Weights of a small GPT-style language model, trained from scratch on English Wikipedia.
Size: width 128, 2 heads of 64, MLP 512 GELU, vocabulary 512.
Architecture: biases, attention and MLP in parallel, capped logits.
Training: a variant of Adam for these matrices, 11469 steps.
Each number is 500 + 40 x the weight over its row's rms, rounded and kept within 0 to 999. Layers, rows and columns count from 0. Numbers have three digits each. The size before them is the row's rms in percent of the matrix's.

# down: layer 13 MLP down (transposed), 512x128, rms 0.11, rows 358-382, columns 0-127
# up: layer 13 MLP up, 512x128, rms 0.129, rows 359-382, columns 0-127
down358 101:500493485525524454480393486445497485487587474503581542468527483526464505576480568464425537532519440461557482462586479472496527541502500505546497467535454486469464543477507557508456513511492452480516481550453408452438522466431469559438477464507498490565543460501459523550529580561494492513454473549488509503521445477539475571518451478491501460536592542509540536542519511505481467547458
up359 105:454510446492531446466493514514495478573449564483508482447460517476442483499457464451518427561567525448534487510463492544452543519476441459619547468505474453488508429430489535594417532470519434528500491550508563409538556517585559503480443530562496482515509513489494485486530541492497575536530491506512469518532483501507561518491553604498507482508474496491500466479522528459496469484473
down359 102:521528458510532459505549425515497447484469587503513499501495506462446457480529537491489466542617535482514424551479483457503499502537502477545459522590466499504478426508534557526475459510519513415478576462537459414522491455548489491535547427470562525477503516463492493432484415563505496534550476517523520523487509510388483551528518510535575550450468491461528546462459498502470490538547
up360 101:532508477470533461477495512470472489483458559467461471467451542500467470552496542471542462500530531472487484490563529469445468467460539480508579465418556587505470521499486532487442595543514514513540530498446468458560563460438528541457539495494557528471486554511463513488541525500500581572506569482497435525500457441560504495454418512578500545476424497505543475479520489570432511462431
down360 103:508474521584543553522451479486421506460474465507490459527489522498455432463455558493550467501474518416468537492569452509490508524551546461498483531458527521560520534501471476508507517497446500452487453526550510574553484465481542492491488507442499461535462573401514551386513517463573487508521481571504529546403455477470525467488542500507489535465563557438588505508552469528487512539480
up361 107:510527506457611493509516533443453463566439456497475460454457490545478546471471523544451538597489447408519500530534475507483526458428556495522486518472532586523481419466452510527453476550502493480544485491500490483470568473489488530408528509509491481541462550569556525534472556481473521521449506537470464485560464495489444450486463565600475518514508469518527408480480511499503476548476
down361 127:489552438423531569517509502449484531486517538547496491527528469504498561478467428542433539528462536459483555498505499539504537524523436481543484481527576489592475499568448545563462563498520457464414434459430498493519606519492548476491482473481453486440491504426514520470477480470523492493471561508498541508498527551489443507488410524521449427502478543447573464501552548500540479518494
up362 096:495573555486502469568475495449446436585559536498511540440458443576478501491493475553439497492576485474473551502491545533519501573504600474489467508506537485500433507547559467480522484509500449475415517486555456503502586522463525491488545493521478507447477555483507559516479523482508512556544463532418475552476502410455466482432563498521496536516491508482534491413522479540504447522552
down362 098:446406501521507539459458529457576495429494450514472479543535457532570487500461533521519494481500474500541537508575492522529461544526474555524506427426470490475511425486461519537490473531468559473459536487520514499533453533511516479466493504432411497501510509501445442522513555497529554535431453453558503559536543544453503454482530442522511521467532470488428581553473441498517607559536
up363 109:481489534463530471536487477555516432547511517464538499439419484514551511539532559522486501505464534546469511452589585496548428516529502506532466508520518471465515523455525542514439541444527456457401482533527610495498512453445568482454520445500529461473475549488549503517515470490512514494486480530447473514498454402513515513515582542489478436509479474535578508600487479519470439455456
down363 115:476548523541483538510435543491569581498473458550473508576570547517556570445522508482555509545506506427488537501495466471450462521498476509448519459545499517521560413526445555505451482470501450456519562471507421536559493607477528510529474458512463486481511456462500571516500467462532462482489485474428504513505542462450516558500512462496415541421557485524521494508495417452549496512509
up364 097:533449524523494535555468543472432500521517512451508483480481447574533540523514493551482522514447476486423416459516519500452526520481527494522479466558488520544427508548460535500479513489488544506525446472570518505458550550492569540507538551476560493483465521502425560442467470458526517536508519586478475474471456505563438542427429493561498420518427506469522467412596481541530504491470
down364 094:479493533503547430417523509570458502543425581487524555515523504434505511514548510467522462549530426478536534583516458519527478403530488568513528519456476508479513524503489492491490548562550485508469520516347452464515501533522434409519510477495465454543476517531560470552484513498519467520523453467452487475510549505432551518493547489470439512548489496565428494554493468488489488478521
up365 097:481520426465533493483526521456475529409504570528479505527486532549423610569508493509536462473486481494421534539585524460488459507504505450558547500485533557497464532501521477505387474480458469520509452451461495455499481487476577516543550515482499496567484478583544491486514549508473513489530505473519424510515503437443516486510533487528505491494497556520507529389586500520464409465477
down365 094:622491440553452537482470520419478457521469497468483524536417472429509501522489562518559459467559514504529479465482501543519475511451528488482499495520448542479441492431460517489556532475511507444445483639517509487450572553524490497534510480439439494504485475487476561528484497579557514527516461556477570510446422445485466502471509499548506528501488542475537504546498462509467568526541
up366 110:499552555423544490479488469436476497559529491449543525487520483498509526514493510515494475531474492483559603458512497417482561468491574480551526498460563512521547476568480507520501487459477416519520540516528560495517519489515476469435491486521459458490496517507543478488456568457488533433413482555465488481528457477540499614492562520574374447520529510492510497446443525480497422526484
down366 104:484487506499526578536501516495494487535484455496530460475509555522457495524464547437413435541509454485475497446559506458586457506524616386563526521508512494489491489504549509548449526443533544513516524521453431484502526490571474517481506548527520569484424533486433439434502546529500477530537496494452428524505522459507451510473518476562483476476554423453505548529514564521464521456549
up367 101:574530481491562495508521522502438487544559519483531598520511508514513544574480502527513461548490467509474495413491466512505462500490513484565470407415515473466465509519505444475476441448509486490487489498482459451524503564453541524512425537584577481444526617511507509515533456534469535480423454463479424486505472475476539565502503548535399427491501482506526489478527534434499488503481
down367 105:496536441495480527508485564426533515461435536511447439494481484512464527519494495543456532527497464539533529538517520478479516514498507536541516490495423550512573493496508548544521536533432436540416505452551488487547470444587520535479500533470474448619508485567420477495511412478579422505522528489538494496470480487538465430559448503546461507507491439431485568495466467542539488483527
up368 102:407546608587496512456546490491466426517474536469537414504500564607475507493534455554547567521485513468426516474504492480453475499465539494505464543499515482516537507488382476473511475513550481483531507465524591449473531469569518455486476386538487490555524476505500543462495498500464560501465492500488503477549552469483531499545460583498478481488498507509490486459473456488494541569488
down368 100:468532523518514497486593469490573486468569471525424494540475483451515491480445465497540496515534472555547517608472500525509487478581508549504477512462418515488447502461529451430503463502471495558442508606476395471508481496547441536447543534494482520493515539588519500472518504472452511493508534557506543486476464563530490514527454527528441505419475412529522523538467501466533460545457
up369 098:532493525531493438499591498521448534543520522557505464469479507450516509553473528490504482550528516497455433472503541473458548454504501459517434482517454533482477585480511476496535491517518505475459420485458503465542512497491580606488526458496460380486481500518581464495544484471477559521558456509479510573612507527460470432508493513503472547457463482511528454434517524433507526445584
down369 092:462503430465481505428441523481500475481488563490547524605483545502436570552530492464466551484532523552522513568465461500500548511516500493458596550488578449487461526464489428586452506523548523488509474506516493545443526540495521492537485471493487510540465476395484528439484557485489536481438528514515447505397527493564477573477447551484525512485526549523460449509487523522456479475445
up370 097:495551539565481471510482539501418472441455474524540476457431502489481495507561504541481518458490604494481518517543461538472446612537484461552442439415412522531506461525465430505527517471459476521460536449426588415524455481509489477505465465485505500584533505535520466503537503516487506521538506518537525518510475450455492520476530485558498541509525575409573481527540474526482494493501
down370 099:479475529487591496555448457491565480523546509456447522477554583500503508511472526461542518542480528538528475499547484497501518469511472491560465542492469521549487436470467452503526496437451519481507445507393513518471552487512524465470488433513553486487442536438500553507512522555483501466494507567415462473457540505418549459577517520523476500477490586546501489497467446415501537523627
up371 087:437540472602485490536478506499518537555458497541573537487466513447508468499464559468503494522561517520467482508513517523506515511477510515480499515402466495451485531427516524508483504499508480584522476463493484541546496446436497577420528479580554441518545472488509487455456434448589596467449525535559465559461447496536458538450536487440516412475498495533511438487497499503505532430483
down371 087:577502538432533561462495494541546462482526500446498503517519526546516486440489492506500450479508474456551481433510500495537559530531425490459538438574555426425490529559531448484503517513501491417457512517535529558467560526536490540540514495480497478524488508482418491493565530540467491491466513529492560468499459504546540421522502501503518521556474533451418542465471411418431450581520
up372 098:545505533517486441528516528586451439542513516437461506421432548518474528518522491546452467557450484522449514503486465441547494537487517476487572466450520519538475474464523473537548512461507481566440522465507505512489511486463523504525536455504445504528568472517532520450518448534526465566554501477478459558471443467544494473547468507372499488493454502469539545433579498498463437545609
down372 091:526608481487496476572475484528427559456540524483543533523485512476507473500480476471510508523466488446504491439459427494542544536438546509525516506482465487483533503529480559485533498479522560468535502403490500437477420503527511535531556469506488509460557519470582577459516458490504496491525479389516461542368527506534460497533583551479556466517534511459483518497479465527504407540479
up373 090:541543591510481508603527534486532433540498476552471419530472500566488485524498484474458491506474502456489547502512518551434513474487531509540488516508532455507464484432556502516540502490540477540508483472475532531487507503521541493468483475572487469452368493490510435434435471554578478531474514524548491540509483480445529441467560454521460421397507498492520527470449461457532459541585
down373 077:494557475506446455511492489616481570532467549515525579486541509504552491504492465471500541512522478566451408568428481449531529448543475474465449475533455549444483530493454499456510464501566422470513485510419492551477514545474441536480531504513454505533539477469464490474581500465540578508539525476487457582463482481551488473494519563503507570549530519467467512512462479488524449555428
up374 093:510469515539470475534500546474506421526445490427556473548467532533443447515538509536429527452497495503494531506593466502476513584432558483529496543547486472538530480514468496526507543527476563587513508470517532521472507392496486451500536510520490487552508521473498499455401532504469498506494533554546485441531519475529458572462616519494445463428428536498556458495476485465563475465473
down374 095:575457450521546534441458465405508562527454486541496530527518482501540441482470502488595511511551503430554495487520510521530521509548464541477539491474561548504499485519492485545475437458449496457440527489476447558535412457542588544546510503493556510466476602458501493440514455444498448519474541454460450511466448514514570516456522519572501445506537503456481487448478457524540486550527
up375 101:424541496511511492435609507474493415538472508444490450493469482527535436497476412550510418552524558449480483503482481475501549557482489459516510474484544512534501488469441439479533493548526474504467500462492446508526539479588491483474509506496463551520535475488479503505515540445519505529508425545492474516452511439442398508507468573475425535474488475560543532522636501531516514542508
down375 095:485521492503467445525529478473545509542574514479411478515538404555592514506461415510521505544476528483509532513399524525454583476523473480564513506497592512528445497530538402487469434483458527483478472560474508534513441550530516558484480450492498521489532479419472480424522500517562493423510471520568543537482471512488492475429528505478494545465506514483498501473516486517580563544489
up376 101:526559562542468494543481494553482507515442500499475437464463539506504474502515444475533488527496479510478520473458526586434468488390553518454492483455481524550555463539543505558569498512526459588465414532509494479516501439552532450422476448515558469549500591503536474491523525520422488520498470505481517509537533502455424530545472512442472495479479421519545471511495424448492540481579
down376 097:450506537429442525523500464458478605560483537475510442501489525487465550537542476481483493532436449513456454483489543523490518536446451599447480531457432472498526523468472547502483486488431585502444460471479491510524523537513515509533482545461466575548514482534553459530476526572549412513425583466501479462567508441550525448486466493510519538528473510507465495550494554527466564542461
up377 098:510458537527459532465527467440528497504488491373556534506458542472484490560524486491450472529528492547483449460512537481449488515539488520548471437427495505518480456533535450505479519493490472573498513482536497425624536426496510574508586490429448484504555500556528511540490503503528524580513463526458427525475518475514477571507503492469502507479425457501546527499489533547471510380515
down377 098:534463477502578471514518470479508439548493486512514498531497539519552456482502541500551482534497424482458515499574511521522435456483483546459440502497458479502511507480438518440533469576480495540479425516536503480514540560522512442481539554413554483482578609560514508456424521512458430530540507544540529481497531470546442500503454508480376475501561549421540489524486452495457487534495
up378 096:491559525411584499500577431455397482481543506479458493538475469489511465561540489487438498522468523468490502514560498495531508553484519478543520529477547501521507485512494517474445501448454485526487483503465550396480526516555521539433506557483505508483532520558521454443581557487458432455367421511565498458511526457555525489450535492523461503524526565478463530532545525512521516471522
down378 097:522570472476519425547405581566448485512411486473547561523498556479548583515463497544506514485508468474438528521499469519533539493500498511557442504481478450480470483496475521533536490552500503455475504513568568523475440525456546534569483488483558494479566441402530550466480436472489563515505534574470517443473490484514494489515509449431514458551532452484430481513461520511503468541436
up379 099:544518527542454487501513524549452484480505492491514442480447500489403465534523546537494545477527486483500563455446466428544449544484468485537440455539493565503428501522530571508460465487527476569490541451504552525481561537468541504485515534531492532458576561487531584437545444560478512515442462461476440540496507444505545477458596467522465535462455472437532432477517544528545555477485
down379 097:468517466484458492528513501551465610486524529530518440508559451480555478493441490550408527453476449564530490592559567522418521548487483492488471441471473483525484527539494450569446491578497410495459560482542528492510452554503454481472554458514519510491465442492497455476454502502457467568448531543518517514579488563480461463436537504482504530481460513499504546587479530488471493516481
up380 103:481537502457526466598464457465450531549519501530466492454476559563521487482565519478467498519495468490521524503541612447497483528447561410501595492497544484513488483522508491542442501504486530485435471471545481493522533540493541467505522560490490548462507499499541475480483423481505575468417505489528455529501446499521482491478506603433532489515458488449498463383594517520533460549459
down380 100:451472499478489540480452504526434552495439509540557463520462474447521542541389488561536448554545579488508496524416448499489428445447467544504479477499492553457528441487510539521497511510511540562513505461553498476464522505532507482566541504499543472472473531539473501442505534504509506527490477612469531498540490418510525484451518432543563487469429496539437527501471457569514597504465
up381 099:491531544493469521511463542518477501453486546385470533482454524526534488461486552466514475509474507482579446512475639553450469533493563518574472484403460500551524533545519481545548486478521555568524544455474447506511508444523510564389492520483521486555523576531475508473485447438520485514455546512460508453499495439485489489519480531532550451469440506467542465443522479529547497512480
down381 097:529524476567468507464552527566493518509551444522507514514501461512483425573501540473420453439472523504486434527530476491503564475489501507455507466481496497486496484543571522413520539527535554467428447521508518535518469443550592540459426545530449542469458519493482528590537566482475528551536509471425488468451581525442481498455559527516438464477573481479485442509497537495495499444528
up382 111:500515482551518462543472537488409482514486509519462433518495518482487455443597510545532476495454483540456515459503583543530446496482485506481474534518563509520394462518385500529550461523497483587467482474471453487548499526560501513517521468493478513481473491530492534492488461485507502476467444614529439585470490490449487477500530506548460455505447456521601492500519417543472487547572
down382 121:504501527456484488461478517463474510581494553549476489535481447526501556508477572480517490466482464546513506471451561453447489455441532486522476490512472479478517546528493465521567543515509548601498507466462503462469406463512530501509491454483531499447571540487546467412455487484547573447529506414543487520417415515525516544479567489530451546564515548538551469485510467449468502574572